Part of a small language model's weights.
Training: a variant of Adam for these matrices, 156M tokens, 4761 steps.
Each number is 50 + 12 x the weight over its row's rms, rounded and kept within 0 to 99. Layers, rows and columns count from 0. The size before them is the row's rms in percent of the matrix's.

# q: layer 5 attention query, 96x96, rms 0.153, rows 0-31, columns 0-95
# k: layer 5 attention key, 96x96, rms 0.134, rows 0-31, columns 0-95
# v: layer 5 attention value, 96x96, rms 0.0993, rows 0-3, columns 0-95
# o: layer 5 attention output (transposed), 96x96, rms 0.0983, rows 0-3, columns 0-95
q0 140:44 49 63 47 69 49 27 60 45 63 27 38 62 43 58 67 55 70 51 55 21 37 72 40 31 52 64 65 43 45 45 35 55 43 51 64 44 53 45 42 64 33 61 60 37 44 46 48 83 53 30 43 58 71 38 47 49 62 23 46 61 52 43 55 40 45 49 48 51 55 43 70 54 56 56 43 56 57 35 45 48 57 51 67 47 37 54 79 51 34 50 58 34 53 33 36
k0 163:80 48 59 47 30 61 67 54 54 52 47 36 36 49 33 52 44 44 53 44 79 71 36 49 65 31 22 58 29 46 65 53 74 53 43 45 49 48 44 52 58 59 55 55 50 63 43 53 46 66 58 42 57 31 41 38 56 61 57 62 50 64 44 23 54 43 54 54 36 49 49 45 59 63 41 39 42 32 64 73 65 50 37 48 29 58 34 59 64 49 46 53 25 49 60 50
q1 090:59 28 57 65 65 32 60 47 40 70 40 39 70 41 75 57 44 63 37 38 37 39 60 48 45 37 53 55 46 40 31 35 45 42 56 53 50 27 50 42 84 30 60 58 40 36 55 50 85 48 58 69 63 55 53 63 50 51 39 62 43 60 57 51 32 49 48 45 40 45 60 54 55 47 55 46 43 67 40 36 52 54 39 52 45 56 59 61 44 24 48 52 68 40 47 28
k1 119:50 53 49 46 59 41 40 57 57 66 36 29 40 63 48 47 48 64 66 58 53 52 41 24 50 38 44 50 15 41 54 47 70 55 39 90 63 43 52 45 52 58 45 43 58 52 48 53 69 60 35 46 67 64 37 48 66 48 50 25 72 49 43 54 49 30 59 52 42 47 45 62 41 51 33 35 68 45 30 46 54 57 32 66 46 47 58 71 60 40 32 52 47 60 59 42
q2 180:52 43 60 50 66 41 33 50 51 77 38 44 44 52 46 60 59 75 65 64 33 32 51 44 39 48 73 53 38 63 31 38 44 55 62 76 59 38 32 39 52 53 47 50 52 30 60 48 80 36 48 56 45 43 67 40 54 50 23 35 70 40 52 54 40 53 73 57 32 63 61 53 47 47 49 33 67 60 31 52 37 48 36 49 37 48 53 70 47 41 45 56 52 55 53 42
k2 084:44 41 49 50 54 67 52 84 63 40 34 15 57 50 59 45 64 60 49 65 67 51 60 25 47 69 52 50 50 71 71 39 59 45 31 59 48 48 52 61 54 56 34 42 53 58 27 43 43 57 58 38 60 51 59 49 63 45 38 37 50 38 23 53 72 46 22 59 36 56 35 47 39 44 59 66 62 49 41 53 60 50 56 46 47 28 49 56 47 56 44 43 45 50 55 69
q3 124:66 53 51 50 29 64 68 44 44 36 46 36 76 42 51 55 33 37 39 32 60 49 60 56 68 47 40 55 59 31 67 69 46 54 38 32 23 57 57 57 62 52 70 49 23 76 49 48 49 62 39 46 67 56 35 52 34 52 50 63 33 62 54 41 58 48 31 53 60 42 30 55 61 60 45 68 33 37 70 42 65 47 50 61 52 45 48 52 66 46 48 58 44 52 37 40
k3 156:49 64 41 63 54 29 46 33 40 46 72 99 44 41 42 55 38 41 46 40 24 44 44 70 47 45 54 46 61 41 34 54 40 57 64 39 52 37 42 49 47 40 55 60 53 37 66 47 58 31 40 61 45 51 55 55 39 45 59 56 38 47 84 55 27 50 55 40 66 50 58 49 55 53 46 47 38 53 59 46 41 52 51 43 63 78 54 36 44 41 75 54 62 41 42 53
q4 078:32 52 53 37 64 52 39 59 56 54 58 83 24 68 43 38 67 48 50 60 52 58 55 47 38 59 50 51 48 48 36 47 69 33 46 53 73 49 50 45 46 27 45 57 45 36 49 63 47 50 68 43 41 48 66 50 60 43 60 48 55 32 41 72 53 56 56 54 42 46 51 40 28 44 60 35 57 52 47 40 38 39 64 31 64 65 66 32 18 41 41 33 50 22 53 63
k4 204:48 32 66 47 52 71 51 78 64 51 28 18 55 71 50 43 60 60 55 55 73 49 57 24 58 54 51 53 43 63 64 46 58 45 40 61 54 43 49 49 53 63 33 38 48 60 32 50 42 61 60 39 57 44 46 48 63 46 31 38 58 51 17 41 72 51 44 63 28 53 31 47 40 47 55 64 67 47 41 58 55 48 50 47 46 32 45 60 50 64 27 43 40 57 61 59
q5 263:40 48 59 45 69 44 35 47 55 72 41 45 33 63 46 44 70 72 62 65 41 39 43 40 35 51 62 52 35 62 38 31 53 46 62 79 69 42 38 40 50 48 44 55 59 31 53 48 65 42 47 53 39 50 69 49 69 45 42 35 72 33 38 53 48 52 72 56 33 52 64 45 39 42 51 33 73 64 22 51 32 50 52 46 39 46 64 59 33 42 38 47 52 50 58 50
k5 075:46 41 55 45 43 65 58 79 61 48 29 01 62 59 54 56 51 57 43 52 60 52 60 31 42 72 50 58 52 59 77 42 51 46 36 54 47 46 58 59 56 59 40 46 47 57 21 47 34 60 63 41 61 55 57 49 52 48 39 37 50 43 25 43 65 51 34 66 40 54 37 54 38 40 63 66 59 50 44 59 59 53 55 47 51 15 42 53 52 60 46 46 48 47 54 62
q6 139:47 44 68 49 57 60 47 52 59 63 34 23 46 63 43 37 64 68 66 66 41 41 57 53 39 53 57 46 35 60 53 37 57 49 45 80 66 35 35 32 49 56 46 44 62 43 51 47 53 60 47 57 49 47 65 42 70 43 39 30 72 43 26 47 60 59 66 45 24 47 57 42 49 37 60 41 76 52 24 61 30 49 45 63 44 48 64 70 48 48 36 50 39 59 61 58
k6 060:46 51 56 33 36 52 51 52 47 46 63 46 54 49 58 54 39 42 45 46 53 51 68 35 40 81 45 54 64 36 51 66 63 46 72 18 48 57 67 45 60 45 53 45 45 46 54 39 45 57 35 57 68 73 22 55 36 64 59 58 46 71 49 36 37 61 22 66 54 57 42 59 48 73 49 64 32 54 67 62 61 51 47 52 53 38 43 54 54 56 62 61 44 51 28 27
q7 074:65 43 63 46 34 40 40 48 50 63 38 15 53 54 37 40 65 53 57 66 38 25 59 45 60 47 60 52 51 49 65 49 29 43 49 65 51 31 50 42 65 65 62 55 57 53 44 46 63 66 30 49 59 61 64 53 51 55 54 28 65 42 47 39 44 39 47 51 43 44 52 53 62 38 48 43 60 57 27 48 46 47 42 85 49 31 50 67 63 54 52 84 53 69 64 37
k7 121:44 55 44 39 52 31 47 26 39 49 66 91 45 53 50 45 45 40 45 29 40 43 47 48 57 48 45 56 61 32 35 79 40 41 80 32 46 55 57 35 56 39 67 52 35 37 65 50 41 59 40 50 49 54 43 56 33 57 62 63 45 60 69 42 45 68 52 60 68 53 62 58 57 68 44 46 28 49 64 44 55 47 51 46 65 44 56 45 45 35 63 65 57 53 32 33
q8 087:51 46 79 39 53 30 45 58 63 46 60 48 27 46 36 42 48 43 65 62 57 48 52 27 34 70 35 74 54 49 46 44 58 52 66 50 58 40 44 50 57 45 55 53 53 26 50 25 71 81 48 50 63 53 57 49 45 60 45 65 37 55 64 42 32 37 60 37 43 50 52 58 52 48 35 42 54 41 56 64 44 41 60 48 60 51 41 81 59 49 50 79 26 58 48 58
k8 094:54 44 55 46 45 35 51 37 49 54 62 47 43 60 49 69 42 71 58 32 59 40 43 64 52 24 47 53 43 41 27 55 36 35 49 45 57 42 61 33 49 66 36 55 57 44 35 35 46 74 51 56 46 49 60 45 53 48 51 54 66 59 41 54 83 43 30 41 46 55 91 45 55 70 37 50 19 39 42 55 36 51 54 56 45 53 64 49 44 38 47 39 56 66 71 54
q9 079:55 50 43 27 39 30 46 28 52 54 67 36 49 51 44 30 50 48 60 61 57 35 40 48 58 64 58 55 48 53 72 58 41 44 80 50 55 35 51 62 75 33 70 82 56 42 57 40 44 54 42 65 49 59 59 51 39 44 86 52 43 41 79 35 36 52 48 38 40 40 53 36 60 53 46 43 48 42 32 48 55 48 53 60 45 49 49 50 37 65 61 55 56 45 39 30
k9 093:56 60 65 45 55 43 46 44 70 59 49 46 42 53 59 45 43 64 52 40 48 30 40 49 39 52 62 56 52 47 39 47 13 39 55 53 49 50 73 41 60 45 36 55 40 48 50 54 37 56 71 43 47 47 53 69 30 42 53 57 56 45 28 53 56 66 67 41 34 47 57 57 14 47 61 50 31 36 27 59 30 56 58 54 44 47 74 33 29 32 43 69 65 56 55 52
q10 083:41 50 49 66 68 63 51 67 43 42 52 62 61 40 60 63 49 50 38 47 34 81 58 49 40 62 44 59 51 45 51 28 56 55 31 68 64 48 39 67 49 37 35 28 44 56 34 61 49 18 63 45 37 66 56 48 47 57 33 43 51 16 45 46 62 39 48 49 58 50 54 45 58 52 40 53 56 43 47 58 56 41 49 69 59 67 48 60 54 40 41 29 56 22 31 62
k10 097:42 54 59 44 41 50 62 65 51 47 29 32 51 43 60 59 38 58 49 55 49 39 45 56 40 42 55 48 48 54 47 55 53 57 42 58 18 43 35 77 71 51 70 38 57 47 46 46 80 46 50 46 68 46 32 39 33 51 38 56 37 53 73 62 53 57 17 66 54 63 49 62 39 65 65 51 62 55 59 41 66 51 18 42 46 47 55 39 51 79 48 51 46 53 42 42
q11 080:42 40 49 41 35 30 57 42 58 46 78 31 59 48 58 55 42 57 64 69 42 25 41 61 57 44 42 30 33 59 86 61 29 53 56 50 44 35 37 71 49 55 54 45 52 65 58 40 38 22 33 50 55 64 40 48 47 51 63 43 48 54 64 36 69 64 58 54 46 52 43 43 65 50 51 68 69 38 37 58 44 53 36 44 57 47 44 43 35 56 69 40 57 61 37 47
k11 091:38 67 41 47 42 53 57 38 52 51 43 60 51 62 53 38 48 48 34 46 51 51 52 40 43 36 61 56 58 44 58 46 58 35 79 50 23 60 67 58 57 46 57 53 40 55 63 57 61 44 61 41 63 59 36 59 70 54 74 39 44 38 30 59 14 81 45 56 46 37 47 53 20 66 49 34 31 57 40 44 56 27 37 64 54 52 53 39 47 40 62 61 58 55 49 34
q12 083:48 62 34 44 39 34 59 53 54 39 38 36 68 59 70 37 51 59 52 60 34 44 21 44 57 37 37 58 55 75 51 30 34 79 59 49 40 37 67 67 46 33 51 59 54 62 43 49 43 29 41 59 35 43 47 53 59 43 64 66 64 39 69 65 63 61 55 45 43 37 54 36 61 70 49 55 57 42 37 48 49 62 75 43 37 48 56 26 65 52 49 46 50 61 48 51
k12 095:54 51 41 44 29 50 42 34 71 65 49 68 33 62 45 47 54 54 51 65 59 48 52 48 30 63 63 47 59 39 46 41 19 58 34 47 35 46 69 56 66 42 81 54 57 45 57 59 39 39 48 32 60 45 30 59 51 52 49 33 46 69 34 52 34 73 55 59 40 57 43 45 37 33 59 49 40 62 37 36 48 72 51 57 55 42 51 55 60 50 72 73 72 55 41 55
q13 074:31 57 37 35 47 33 59 60 50 48 56 59 29 46 64 48 51 49 49 54 40 60 46 55 32 61 35 66 63 70 53 25 59 51 54 51 59 46 53 60 48 27 46 54 62 43 38 64 36 30 62 22 25 63 49 37 61 57 59 60 57 37 50 47 61 51 52 44 59 61 66 40 61 60 47 52 45 50 54 56 56 46 69 46 66 57 32 27 54 50 37 19 63 20 59 50
k13 079:63 59 69 48 38 61 46 60 75 43 41 37 32 54 66 55 37 56 46 54 58 51 43 44 40 36 71 57 61 62 53 04 35 64 29 66 33 55 33 59 59 66 48 55 60 43 52 60 37 45 47 56 47 46 31 64 47 65 42 52 49 65 32 43 58 45 31 44 45 68 48 50 47 42 58 40 57 65 41 39 43 59 40 24 57 51 48 49 51 73 63 48 51 47 35 62
q14 080:60 44 99 44 41 39 49 47 63 52 53 46 45 47 44 34 47 41 48 62 77 63 57 48 49 47 45 47 53 64 68 55 49 49 35 50 68 44 59 30 53 39 51 54 54 54 42 29 47 44 61 68 59 34 43 64 45 51 68 46 37 51 55 45 52 17 63 44 35 37 54 49 38 60 59 40 51 44 47 72 44 53 24 46 45 62 47 56 61 41 75 73 45 54 56 56
k14 086:49 36 38 57 51 44 49 50 37 47 68 40 58 30 59 70 58 70 59 55 39 42 68 72 54 55 50 38 52 58 63 47 25 38 57 31 52 60 71 32 29 51 31 44 48 43 51 61 46 83 64 46 47 50 67 47 43 47 49 52 54 41 32 50 51 53 21 53 49 45 74 40 58 60 62 68 44 51 42 42 44 46 35 70 48 41 40 53 20 50 42 49 64 68 47 44
q15 073:39 49 29 61 70 45 34 55 68 30 65 69 41 63 52 35 57 37 46 33 40 43 42 56 59 48 39 64 37 50 59 44 64 49 41 46 36 87 57 65 54 38 56 40 33 49 56 70 45 37 47 39 37 62 38 50 58 60 65 57 64 39 44 58 62 43 34 52 54 24 59 38 60 66 47 40 60 57 57 27 46 54 75 52 50 45 50 32 59 47 57 44 45 35 41 63
k15 087:45 49 66 59 50 63 41 60 75 63 38 22 40 54 42 51 50 42 50 50 35 42 43 48 52 56 55 53 45 40 48 55 54 87 28 62 59 47 49 47 48 61 63 38 57 50 59 66 72 38 53 60 54 38 36 47 46 50 29 33 51 51 40 44 76 47 40 45 32 29 35 63 53 40 61 54 71 57 69 52 50 79 52 38 58 55 38 32 57 77 62 42 53 44 47 54
q16 074:52 55 32 61 57 73 59 40 32 48 39 68 48 52 61 47 53 63 57 40 46 47 43 34 39 50 60 49 65 23 20 39 54 45 64 52 48 55 50 61 47 42 54 61 42 40 39 58 58 50 49 48 48 42 69 49 46 41 37 77 45 59 45 74 25 61 54 49 63 65 50 65 44 46 60 57 62 46 61 30 51 45 66 18 49 38 63 46 17 44 34 32 53 54 49 48
k16 085:63 45 64 51 58 46 56 38 49 53 50 41 59 66 48 52 65 51 46 53 56 65 50 54 46 24 53 54 59 65 49 43 54 60 24 60 68 24 37 56 59 54 62 56 51 64 44 29 45 33 50 63 52 46 56 48 43 45 59 40 32 58 65 43 36 30 61 29 40 50 40 41 49 25 52 36 50 64 42 62 49 56 71 67 42 51 58 67 57 43 34 35 41 22 81 69
q17 074:43 51 50 54 47 65 40 53 23 58 36 49 39 40 61 66 44 51 47 47 34 61 60 62 30 59 49 53 42 40 26 49 71 66 40 41 48 38 40 30 38 60 39 38 54 44 49 60 56 78 50 39 62 50 44 52 52 47 01 52 55 62 34 51 61 66 54 43 59 65 40 51 63 54 51 63 43 41 49 64 45 48 63 47 63 64 50 64 64 64 35 30 33 55 54 56
k17 083:51 48 49 42 40 51 58 68 40 48 56 68 61 48 41 54 34 33 59 71 61 57 41 55 57 43 41 44 47 40 46 33 80 53 51 56 38 42 36 54 40 62 35 78 50 45 49 62 69 34 37 37 43 66 23 36 65 59 55 66 46 67 55 57 50 39 45 51 61 66 42 45 72 70 30 42 58 52 56 60 52 53 32 54 27 65 43 59 67 55 40 48 35 63 72 45
q18 083:57 50 42 50 49 37 13 36 60 55 55 49 38 48 28 37 60 50 48 50 50 40 37 64 55 74 40 84 46 40 39 40 58 57 63 45 41 45 57 34 64 49 61 62 42 46 71 49 71 84 45 52 48 61 46 55 44 48 23 62 46 63 63 46 43 43 45 36 65 43 57 36 77 52 55 48 28 45 38 45 55 50 59 53 50 45 56 40 56 62 64 68 46 39 42 56
k18 094:50 51 60 54 55 58 38 47 61 74 62 38 39 48 51 44 35 50 64 47 37 39 24 46 56 52 51 38 40 47 38 57 38 67 41 72 56 35 59 22 34 53 42 65 45 53 46 64 44 57 53 39 33 34 47 35 41 52 26 59 67 52 33 44 79 43 49 46 43 61 55 64 60 49 33 51 45 39 60 67 36 68 61 56 54 33 62 49 56 45 35 71 59 65 74 55
q19 073:45 66 60 81 69 58 39 51 38 35 05 60 50 43 60 39 48 51 55 45 61 53 58 38 51 48 48 64 44 57 33 33 75 59 45 60 36 54 63 42 42 49 51 38 55 30 37 71 53 29 66 46 55 50 43 53 44 65 32 54 48 57 36 73 33 36 55 53 39 51 61 65 42 62 49 38 44 60 66 40 54 55 56 47 49 38 46 65 57 30 35 57 50 44 63 50
k19 078:43 36 44 41 66 50 34 55 35 42 53 34 53 38 49 57 63 59 60 59 21 47 62 72 58 51 38 35 67 52 54 34 37 56 24 45 64 57 35 58 52 67 62 39 40 51 34 59 51 54 45 63 42 44 52 41 71 39 43 46 46 63 68 47 56 42 51 58 59 59 58 56 81 38 68 38 44 54 65 50 55 64 37 41 42 70 55 55 50 74 43 45 31 38 59 76
q20 082:59 64 43 61 57 64 38 36 40 57 63 52 60 42 41 64 50 54 44 45 44 46 63 46 64 67 68 53 35 29 42 41 49 68 32 50 60 34 44 48 43 48 49 29 67 57 66 51 73 48 50 66 70 75 44 47 31 45 25 37 52 57 44 60 30 48 48 55 63 58 32 49 46 38 19 50 50 47 44 31 54 50 25 57 40 56 65 76 61 62 51 62 48 57 42 46
k20 085:40 33 50 49 59 41 56 45 24 49 37 57 59 45 36 38 44 39 73 54 59 40 39 58 62 51 38 43 32 37 47 51 70 60 53 55 41 61 40 67 62 34 67 41 26 56 49 59 61 43 48 35 57 45 63 38 57 38 55 63 38 46 72 57 65 41 46 73 63 57 54 58 52 64 56 46 63 36 67 54 58 38 41 71 39 67 60 39 42 28 23 52 54 56 68 29
q21 074:57 50 49 31 29 32 43 37 59 55 41 33 59 68 44 33 60 55 49 63 43 36 40 39 69 44 45 58 58 48 71 54 40 53 71 47 39 40 71 49 69 43 65 80 43 54 58 34 62 55 38 53 52 60 54 58 47 50 77 65 54 53 68 52 36 41 42 62 46 44 60 57 50 52 53 44 45 48 37 26 59 44 45 57 43 34 52 43 44 44 64 82 58 64 48 21
k21 088:57 45 56 53 59 44 35 17 52 73 59 62 49 69 38 42 40 57 41 33 33 42 39 51 46 46 54 59 55 38 47 71 26 34 51 51 53 45 64 32 52 48 61 42 49 40 50 55 28 62 52 38 40 38 65 66 42 40 33 37 51 47 48 40 51 61 79 52 55 46 67 59 48 36 50 44 35 40 36 54 40 69 78 55 65 33 61 53 38 31 55 66 71 54 44 47
q22 084:54 55 56 47 45 25 46 53 35 61 49 44 50 54 71 65 44 56 49 54 35 57 36 39 71 15 40 37 61 71 47 41 41 60 72 52 43 40 63 50 41 52 40 54 41 44 40 51 37 34 46 52 13 53 34 84 47 59 62 64 57 55 53 59 46 57 69 43 48 38 52 64 65 53 49 67 64 58 45 45 47 45 37 48 58 49 52 29 55 41 70 53 68 62 53 40
k22 093:45 58 47 40 61 35 36 46 76 41 41 74 43 57 32 42 79 59 31 75 44 55 46 50 47 24 71 54 68 60 50 33 34 46 48 51 36 68 43 46 41 48 72 47 77 58 54 44 58 41 68 34 54 49 63 60 60 45 34 35 58 55 48 65 47 55 45 43 53 53 30 53 50 37 47 37 57 64 29 41 42 46 69 55 57 36 58 70 57 43 56 42 46 46 45 51
q23 074:61 40 65 23 38 25 30 53 45 44 51 30 53 49 46 47 53 47 28 81 54 65 36 65 55 55 44 55 45 47 72 56 54 50 37 48 59 49 67 21 54 43 49 51 38 67 49 37 46 52 58 55 55 60 36 53 58 69 72 48 52 39 59 55 79 34 46 54 51 38 57 30 59 61 48 50 34 47 33 67 52 41 40 67 44 59 48 33 69 44 57 44 47 49 47 31
k23 087:51 41 49 51 54 62 46 40 51 73 51 69 58 42 55 53 29 49 49 40 39 34 56 53 43 61 35 48 44 45 54 49 32 42 56 52 19 53 62 38 37 46 34 40 65 36 61 66 43 64 49 19 47 52 31 50 50 52 40 44 63 61 36 48 52 88 46 56 54 59 56 66 40 52 51 60 60 47 50 47 59 56 30 47 47 33 45 55 39 57 52 68 77 78 26 41
q24 085:54 53 53 46 45 64 41 56 42 54 47 50 63 56 41 57 60 58 50 53 58 62 61 60 52 75 37 58 34 35 75 34 62 51 31 47 63 30 56 52 40 54 35 34 53 68 60 27 58 33 52 30 72 78 36 51 41 51 29 41 62 53 42 42 55 41 48 51 63 66 43 35 43 59 33 48 54 48 41 40 69 38 22 65 48 74 46 57 75 48 58 55 45 44 53 45
k24 090:48 34 36 51 52 42 55 22 30 51 53 45 73 52 52 51 28 49 47 51 45 40 45 65 62 47 42 51 27 39 64 45 67 38 62 52 17 59 38 48 60 51 49 61 31 44 53 74 62 30 46 42 45 50 46 53 70 55 42 63 49 57 64 45 42 45 37 79 71 60 57 53 53 71 64 52 59 48 64 45 66 53 30 49 54 41 53 45 50 30 56 63 53 63 34 31
q25 074:41 59 35 69 46 56 68 36 40 65 47 43 55 61 59 62 37 49 66 36 27 40 51 41 74 26 53 31 56 56 48 45 38 54 70 48 35 59 40 68 40 54 60 48 54 42 53 60 42 32 26 41 28 55 42 68 50 43 41 50 60 69 34 57 35 81 64 44 47 54 48 79 60 64 46 63 62 50 52 27 43 55 45 48 50 43 52 59 57 45 48 61 64 58 46 37
k25 083:43 66 55 42 48 35 43 45 47 39 46 51 49 71 30 33 77 46 40 79 52 46 50 49 49 44 72 45 53 48 43 44 61 49 49 48 76 65 45 59 59 47 65 56 52 51 56 47 70 34 46 62 47 55 62 66 65 50 47 35 43 45 68 53 40 39 75 46 45 35 34 48 59 56 52 18 61 61 39 38 48 45 69 53 65 69 62 45 68 43 60 36 29 30 56 48
q26 077:42 51 42 51 43 70 66 55 48 49 31 63 47 56 49 46 52 65 50 53 55 67 45 44 31 53 48 44 76 33 47 43 67 31 38 56 60 62 50 64 46 56 53 61 50 42 31 42 47 37 64 32 42 25 71 44 66 35 33 67 48 51 40 44 64 47 45 58 64 64 53 51 45 40 89 66 51 49 54 56 55 37 62 34 56 42 49 37 21 36 34 32 47 42 43 48
k26 091:67 55 59 57 43 56 56 34 49 43 55 37 60 56 66 61 47 45 39 40 40 74 56 39 45 32 48 50 46 71 62 53 53 40 52 47 48 18 46 50 55 52 56 53 54 51 50 23 41 37 47 77 48 53 45 58 21 63 57 41 36 61 56 40 18 37 50 47 64 55 43 40 50 43 30 29 49 70 46 50 72 44 49 54 57 22 41 69 61 51 61 51 53 35 48 69
q27 072:46 42 43 37 26 33 69 38 64 54 63 25 46 60 38 35 56 52 68 54 43 22 36 35 59 48 54 53 69 53 70 62 32 28 62 38 44 58 47 61 70 57 75 61 66 48 55 35 40 57 13 40 52 54 68 43 53 43 68 59 50 60 65 34 49 57 55 47 53 53 55 55 59 52 58 54 56 52 40 44 48 50 65 49 53 26 45 42 57 55 48 63 42 61 54 41
k27 084:56 70 56 46 42 39 42 27 61 62 71 58 39 79 40 47 51 51 39 27 53 55 45 36 48 45 59 56 50 39 40 51 50 36 66 45 72 53 66 36 55 48 52 48 47 42 66 40 20 44 42 71 36 54 44 74 40 60 65 41 50 59 27 36 37 58 65 48 48 37 66 46 44 56 34 36 29 53 37 45 35 41 65 43 48 45 63 50 45 33 62 65 67 47 43 54
q28 079:49 49 53 51 35 45 47 35 43 69 53 23 48 52 48 53 50 41 53 41 25 27 44 48 74 37 67 62 62 50 41 57 37 59 72 43 38 44 44 36 66 52 70 60 61 44 61 58 59 78 22 59 48 67 51 59 43 51 48 53 55 67 55 40 39 60 42 40 46 37 40 64 71 59 31 50 36 44 37 40 47 59 62 70 59 39 65 60 68 59 53 66 43 58 42 40
k28 108:46 72 60 34 48 34 33 50 58 67 60 67 23 64 21 37 48 38 62 49 50 36 34 42 46 61 56 49 42 23 31 54 48 51 67 52 75 55 59 43 40 46 48 50 58 34 54 61 54 61 35 32 38 55 46 57 47 47 43 50 65 45 54 61 65 53 81 47 44 56 55 53 59 57 43 44 43 43 36 55 26 42 66 44 40 68 71 55 51 46 39 69 53 60 67 45
q29 076:62 46 48 55 49 74 41 49 24 55 43 42 70 51 48 54 54 55 41 26 50 71 51 60 73 40 65 47 26 18 53 43 46 59 52 57 44 48 44 51 55 52 51 40 30 74 55 65 58 47 55 62 51 57 38 54 36 53 36 36 51 38 42 51 52 47 53 46 61 37 27 42 75 54 30 57 54 48 41 37 51 30 23 74 39 65 63 47 59 61 63 52 58 47 38 42
k29 087:41 48 43 47 59 31 59 52 47 50 37 44 57 36 29 42 50 48 54 73 37 37 51 46 55 53 38 37 38 50 43 64 73 53 65 55 39 44 43 53 57 37 61 53 57 56 53 61 81 28 45 25 61 48 53 39 51 45 44 58 53 48 77 58 36 59 57 62 34 53 32 65 28 50 61 66 75 51 65 52 55 54 32 55 52 42 59 39 47 50 23 64 50 48 51 17
q30 070:40 35 64 38 56 42 37 67 70 32 69 33 67 45 54 59 48 54 39 73 66 49 47 54 52 56 53 37 53 59 86 63 50 30 49 54 64 51 41 54 58 47 45 52 37 57 43 32 41 30 46 48 51 69 57 56 49 53 86 42 60 30 65 38 67 44 34 66 43 45 59 39 37 47 58 47 55 56 41 60 58 39 40 70 48 48 56 39 43 44 64 35 56 42 31 43
k30 077:46 60 56 51 46 56 52 41 56 64 37 65 61 53 68 49 45 48 40 14 41 46 57 51 38 41 43 61 48 47 58 70 34 38 74 42 18 47 46 50 65 40 44 33 49 49 50 50 56 50 46 50 67 58 44 59 42 45 59 39 44 36 54 49 42 77 44 64 70 40 42 58 21 59 59 59 34 43 46 40 70 45 32 47 52 42 41 51 47 55 61 62 66 70 16 44
q31 076:68 59 46 67 67 71 51 41 23 46 53 66 61 31 69 64 58 56 36 40 66 65 42 69 60 41 57 39 27 46 24 42 48 59 57 70 54 36 48 42 41 40 37 46 46 53 44 58 48 26 60 79 37 40 44 60 39 41 36 48 43 47 45 63 40 55 49 44 43 50 31 34 49 47 53 55 48 49 52 62 44 52 39 42 36 66 65 44 24 55 54 32 64 40 42 56
k31 087:42 43 43 45 65 49 53 74 55 48 37 37 52 21 57 50 54 51 65 72 55 49 63 60 45 58 51 35 73 77 59 37 49 59 41 52 43 42 44 60 45 39 53 62 40 60 43 41 58 37 73 41 63 44 66 32 53 36 67 58 45 37 63 66 45 49 42 47 40 67 24 55 19 39 68 60 67 57 47 53 59 41 38 70 44 52 60 52 46 54 30 45 40 35 64 55
v0 101:56 68 33 63 42 47 63 62 54 42 46 59 45 51 52 47 50 52 33 38 59 67 72 58 71 64 35 55 55 64 59 27 51 25 42 52 54 67 42 56 58 48 55 58 63 57 44 69 72 38 53 48 65 44 38 48 51 46 43 37 74 46 52 76 53 23 43 43 47 39 36 39 42 35 51 59 45 48 37 61 36 64 63 35 35 33 20 56 63 52 40 45 54 41 44 66
o0 095:46 58 50 55 32 59 51 45 43 41 67 50 49 64 43 40 39 49 33 51 43 66 45 60 63 63 52 37 39 41 47 62 39 48 40 52 52 52 61 30 58 44 44 45 61 49 42 47 33 68 31 21 54 55 26 38 63 60 63 63 41 41 47 33 62 49 44 33 48 59 57 25 58 59 38 52 58 65 49 32 64 64 89 65 58 50 49 66 55 31 62 51 75 37 56 56
v1 113:30 55 51 35 50 56 42 52 45 64 68 47 66 43 56 60 45 50 57 62 46 45 39 33 54 35 45 44 52 74 43 59 56 25 72 41 78 55 59 50 39 51 36 46 38 54 38 44 42 50 46 43 52 92 46 53 39 73 55 44 52 72 50 37 34 66 64 65 51 59 54 39 38 57 48 35 46 63 56 57 49 21 59 60 56 51 74 42 52 46 38 30 46 62 43 52
o1 104:52 49 42 39 65 57 67 62 47 64 49 73 58 37 55 56 56 15 63 54 32 43 60 51 32 31 38 47 56 50 39 43 50 41 49 36 59 52 33 39 68 67 27 36 48 63 55 65 58 45 62 34 34 34 59 62 41 50 49 74 57 62 46 62 44 44 54 45 44 65 49 52 60 61 70 51 69 36 34 62 53 43 37 46 45 47 68 50 25 59 57 50 28 56 61 37
v2 099:34 45 55 35 46 45 53 60 45 74 59 39 47 39 55 53 44 62 28 45 40 43 69 46 48 48 50 35 68 51 61 79 63 46 45 48 66 24 55 63 51 36 39 33 65 47 39 33 55 65 58 49 48 39 38 47 40 30 48 60 52 53 47 54 43 71 46 45 62 58 58 71 54 60 80 71 56 59 52 44 62 59 50 37 52 54 58 36 29 79 48 43 27 56 49 35
o2 097:41 38 40 61 34 54 53 60 39 54 53 33 51 13 48 36 49 47 59 32 66 17 60 44 76 32 78 58 63 72 51 54 38 41 44 45 60 52 34 48 51 36 39 53 45 46 51 37 58 37 54 41 58 50 60 46 37 42 47 59 64 78 68 45 59 52 61 52 58 54 41 44 55 61 65 51 63 54 67 60 62 43 29 34 65 38 58 50 55 56 54 44 36 53 39 51
v3 115:56 60 39 50 61 51 36 61 59 31 56 43 58 45 72 42 46 66 50 47 39 48 52 33 63 51 50 57 60 67 47 54 38 54 59 50 86 41 46 30 47 35 38 68 44 51 35 48 38 63 62 81 42 44 32 46 48 24 47 61 55 55 48 56 47 37 45 53 54 42 63 51 27 55 43 44 52 71 59 50 40 38 28 20 75 53 57 45 34 51 60 64 57 63 42 62
o3 109:63 38 47 43 52 48 40 38 34 51 68 32 52 48 47 48 58 42 58 46 62 58 36 42 51 31 50 43 39 55 25 43 55 60 33 12 35 49 38 58 58 61 42 41 54 41 49 62 46 43 60 64 73 60 42 55 31 50 49 49 67 70 71 65 43 59 40 52 74 65 49 62 62 81 50 55 57 55 51 51 63 40 30 44 54 45 54 51 56 54 50 24 53 64 28 44